config = dict(
    n_layer=9,
    head_dim=32,
    d_mlp=256,
    vocab_size=8192,
    rope_fraction=1.0,
    init_std_qkv=0.06,
    init_std_o=0.0122,
    init_std_up=0.06,
    optimizer='muon_variant',
    grad_clip=2.0,
    decay_fraction=1.0,
    batch_tokens=16384,
    seq_len=2048,
)
Each number is 128 + 32 x the weight over the matrix's rms, rounded and kept within 0 to 255. Layers, rows and columns count from 0. Numbers have three digits each.

# up: layer 4 MLP up, 256x96, rms 0.0674, rows 224-255, columns 0-31
# down: layer 4 MLP down (transposed), 256x96, rms 0.133, rows 224-255, columns 0-31
# gate: layer 4 MLP gate, 256x96, rms 0.0669, rows 225-255, columns 0-31
up224:116092120153166137101147123153111077088191150067129084142144133131123124131112135117103172088145
down224:165076189123046132202132116188126139148113109061147096127110124104126089193114106111170095125112
gate225:117100116139129187123164113165123119152095119172095107184126095157111161074119114113146138094078
up225:191163111082156086102116163142111160119188068107091167080089194122105112183126141117124148185130
down225:088089117137134160093113123152093072150098097157076167122111177125157154089112071093130151118063
gate226:100086137105104070128173168165090111147137121148119122150080136084136134144122117143105151130120
up226:147092110132154170139113214070130069110130162094141116072173119140133149133116049162084149082165
down226:115134147159127188155125088139206190133085186143160152167157162112119130144159096093117174153107
gate227:078110148130141155109153125085141099129097067141163156181155131101096119126146137093196153131101
up227:136155138115154122085122147067119157168086118082148135070150169054096138154100093168156102139154
down227:128111142136174151151123104119111119165128134145110134146117098185155149063102080104094108159092
gate228:150140122075118134117080091165169171065111159106138162133148096117135111135110124133171108159110
up228:135138155160109163151159147177150171081112162197131140141125120147145134151112150068129076148131
down228:147155166136167109067087091120161150137073168194090183118117093098159186086134072087111191158172
gate229:122149173179110196096153162131149182077112084129151116100152127118149130143209186079126124087153
up229:137086116126145076099137108109138123112134151114100151088063096139160087108084089106069164131124
down229:174129144118124111153188125069069123120103214146106157103110127101129164133157136127161141125150
gate230:101120126092206146171162166125136087125101149088091145131164164072142153051153136145121154131144
up230:134063126074154193109112147152135083112114113166143124166161148173106191132142080142156138122150
down230:117062096145177097082106092143085100143164099181136096136143102131175174165146071136123109164130
gate231:128111123072083140145147131092095081107118179070127124117092081127132181126101167097077141118098
up231:115098134120118082136151105118115135161070083089147095147168181077153119135105143143156086130168
down231:118114146095131117212150088116119089125060116123107108068106177135122193118149129129114093174083
gate232:085118202085073136153088146168122105067127114160083178152109167171137141127143081130133099108101
up232:157142125115149126126144145145161113107071089070123096108160095096166105129130074166073127178170
down232:094157124087150134060181075126064121103115158146151203095162142158167145094190151133112144181119
gate233:096145099141086108150153112157106138154167100112147177135139107129048120113121111073163100083107
up233:076207181125146137108083125040116111129181096161110146140103175131100057079155160139186163107163
down233:120153138179148145073167139074170116125128144139122164177176151075089114098052129135139144137125
gate234:178102108136147116131109098110102097083121095112173093120124131157151105173128100093113112094116
up234:178062079113083091115131131115094060145142087108160128115107147090152120119149079128120116096167
down234:124103094166144101078178113154145101138141130079110106113161164154137097185175143128120134101089
gate235:220123115069130104113142043117109133089120122132167129090166105085156103121073118123121154154155
up235:164029144070142112165128090146071106140132159170174115081150124115172079112096105156186133177102
down235:161141156112100117101174164172081120143164147092134144070133164113140102135125117131170105151083
gate236:147084106105140080148102110160108149094084064094156059137130150090111099165138125103126095087155
up236:191153121121102114074144102151111127126054147155102057143122099082175096141140070122175087184135
down236:130127150109098117191216097132177103120081113059211121105122121137102137167114122147191110119131
gate237:143090159071130161096134163102117161190163142110111122116187049134157080101107167109164176092135
up237:148100166171121097065130119152178141137086160061131148145136150081105163154047084120123082112173
down237:131094112136137099169200105083174106136097100151075138112123087091069062074134114123133133154078
gate238:119108120135183051139128159122111090082146175118172137149068149155155174080121144134122096125148
up238:157070151110138140136105126111098095104162132061145131104207155120084076110149122142169139094111
down238:098127091171094146106173066143173159156165145147073138111092106110092091148144106153113136167125
gate239:199113171145096150117135153080102132128060090142122129157109149095133139080154136141131135092099
up239:167174155121136104112162141163102129057124184134134150200091128122132149119135103176125100124056
down239:066110050135155117150088161147125068124162190186149164129081146076096146135136130141154110118102
gate240:075138100110075138101136100099122131184167082169144127141120137128103065123103131145125193059112
up240:116074149122171103089127126132147149128151128175089156111061129116162145105144159114131058122116
down240:116132157138137116153122126152095125122076174137144086180135115092159139154128179151088087112176
gate241:130177158144056111110111074181147120186091140155111141137089116098163134164094117144141129107127
up241:098113132103148123130133181092112103123174126106130137078145127182116113131109088120160111087110
down241:100133126097090134172064136130117125100097150136154044074131148134183149125089150113059138145132
gate242:137170114161108228166125086095097118169152103063110117146182084104057152104112143151094136207131
up242:164128158124109102115115174116103151136115140099143156113072174147183108142170144098148082134134
down242:142142175110081134137151143192165119106108155219140122118164173076126120121150117115121144120088
gate243:097127125097165154132139129168190117127156169157120127166097112177128105103112094148131168129099
up243:138154117129065174122178138143092130184144136099079108088168099100159105109156127117127101093185
down243:108103127131104108089136140210109184137066154175113162194172109125128092115123120114111162134143
gate244:060125100052128099043071088122079107103111161147100180099105122138093112087171135127187128084167
up244:112196085089137096083102104059109070114134148114069155072130116125076143151111127126083096159147
down244:150177104149149102208082117125175124056160092136161108128060154163143095131094095130146122127096
gate245:058131117202139103134183163159197106065139130147094129198097162100126141094096157109068166074122
up245:139159149156131106134117200172163119114137150172154169138099176192131097155153179167152073087124
down245:065115159145119137129147034137120123154103181146101147061112164091141161135106103109097146132120
gate246:071067115096097109158094169128140102081116078134075146095103155124169164143106062110160052144148
up246:132180124095108122122138148087103128155149124135120154152067177101109154167113130154095168103134
down246:168082157166113115126079075178136130183125112162097103187138079189105115092135181128141145107091
gate247:145069080115108130134169123056072119156170092135075122152130089111081173152151190146201147092133
up247:091083101094158090141162187134128177129135130170143070180104092148137132142074132094125119131115
down247:135130095086139119084132130162110128113127148103090159161120106095137177135097090106142177149195
gate248:131065101102106111099171138078075098084123148084096124174162134134127169193095123074172173141088
up248:186118049140132073042136154181114134094112146095141112169122047162134146182082098098145172129186
down248:150110125139140164147112139080146115147180121076098103127117137125128113088112084172105069136203
gate249:136105145126082117061148090143128067095090145112113147115107133152180134086153105138074123175135
up249:114113140106134133142057145107129040119087104129149177154115176065176179180151137162192117110211
down249:082088124149189145141094134123126075139088071175083160121167131136128153192141134142176083146168
gate250:114176122195137115177122125106118093147153122118125114131052142135120167172096116081126091132116
up250:118130130149132143139093124134157062123123118065125065156076139060151125134121126117088118170148
down250:183080103114090146139135152167184141111137090137174113228135178114121148157115128132125122166108
gate251:100047102131132153105090078123141104156158175110190149193136112114074107111097067115059157130117
up251:202105111121148154162161150094109157106145168105065115180163132093130124170145172085099141148155
down251:154134119172139115165126103123130098134104174126134149176098110153173158111162161166148132114145
gate252:116094039106170145138135191088081163123051129153144112135102129146106179144031124197160143149157
up252:140114135118119140123140111175150135107175139097136117123091108092156120148161114087116113134107
down252:149150149170115108105149098173189133137111105083084125225149160079140097074120124080143098151097
gate253:140092136206158119146151162141120127122108080143114155149139140109126164129096119102100127141156
up253:126109110247092089122217087102170150097131022174132222190117145093102168102130136112117114121168
down253:158112170062098096124082156065149159126108056189113148218103135116143129150165138153182142144160
gate254:120064127177144151129145125136067125120139150181081184152130110143122123134076082095118187120154
up254:165078148144179120129120128127142116078130076167124126125172127102132118127117108093160172125137
down254:128136123117118087167146138069169135168201100126110143127123128170117061166141140125175152133111
gate255:149138127155129124109133087115127138184145075113118104157115153119131111088180134085128093171137
up255:155116157175123118061130126143124144114111155143099139138125108144061108144187073103157139165102
down255:144108119115121124120074095160101147158097113161150123129104089179070152150196076127136147173122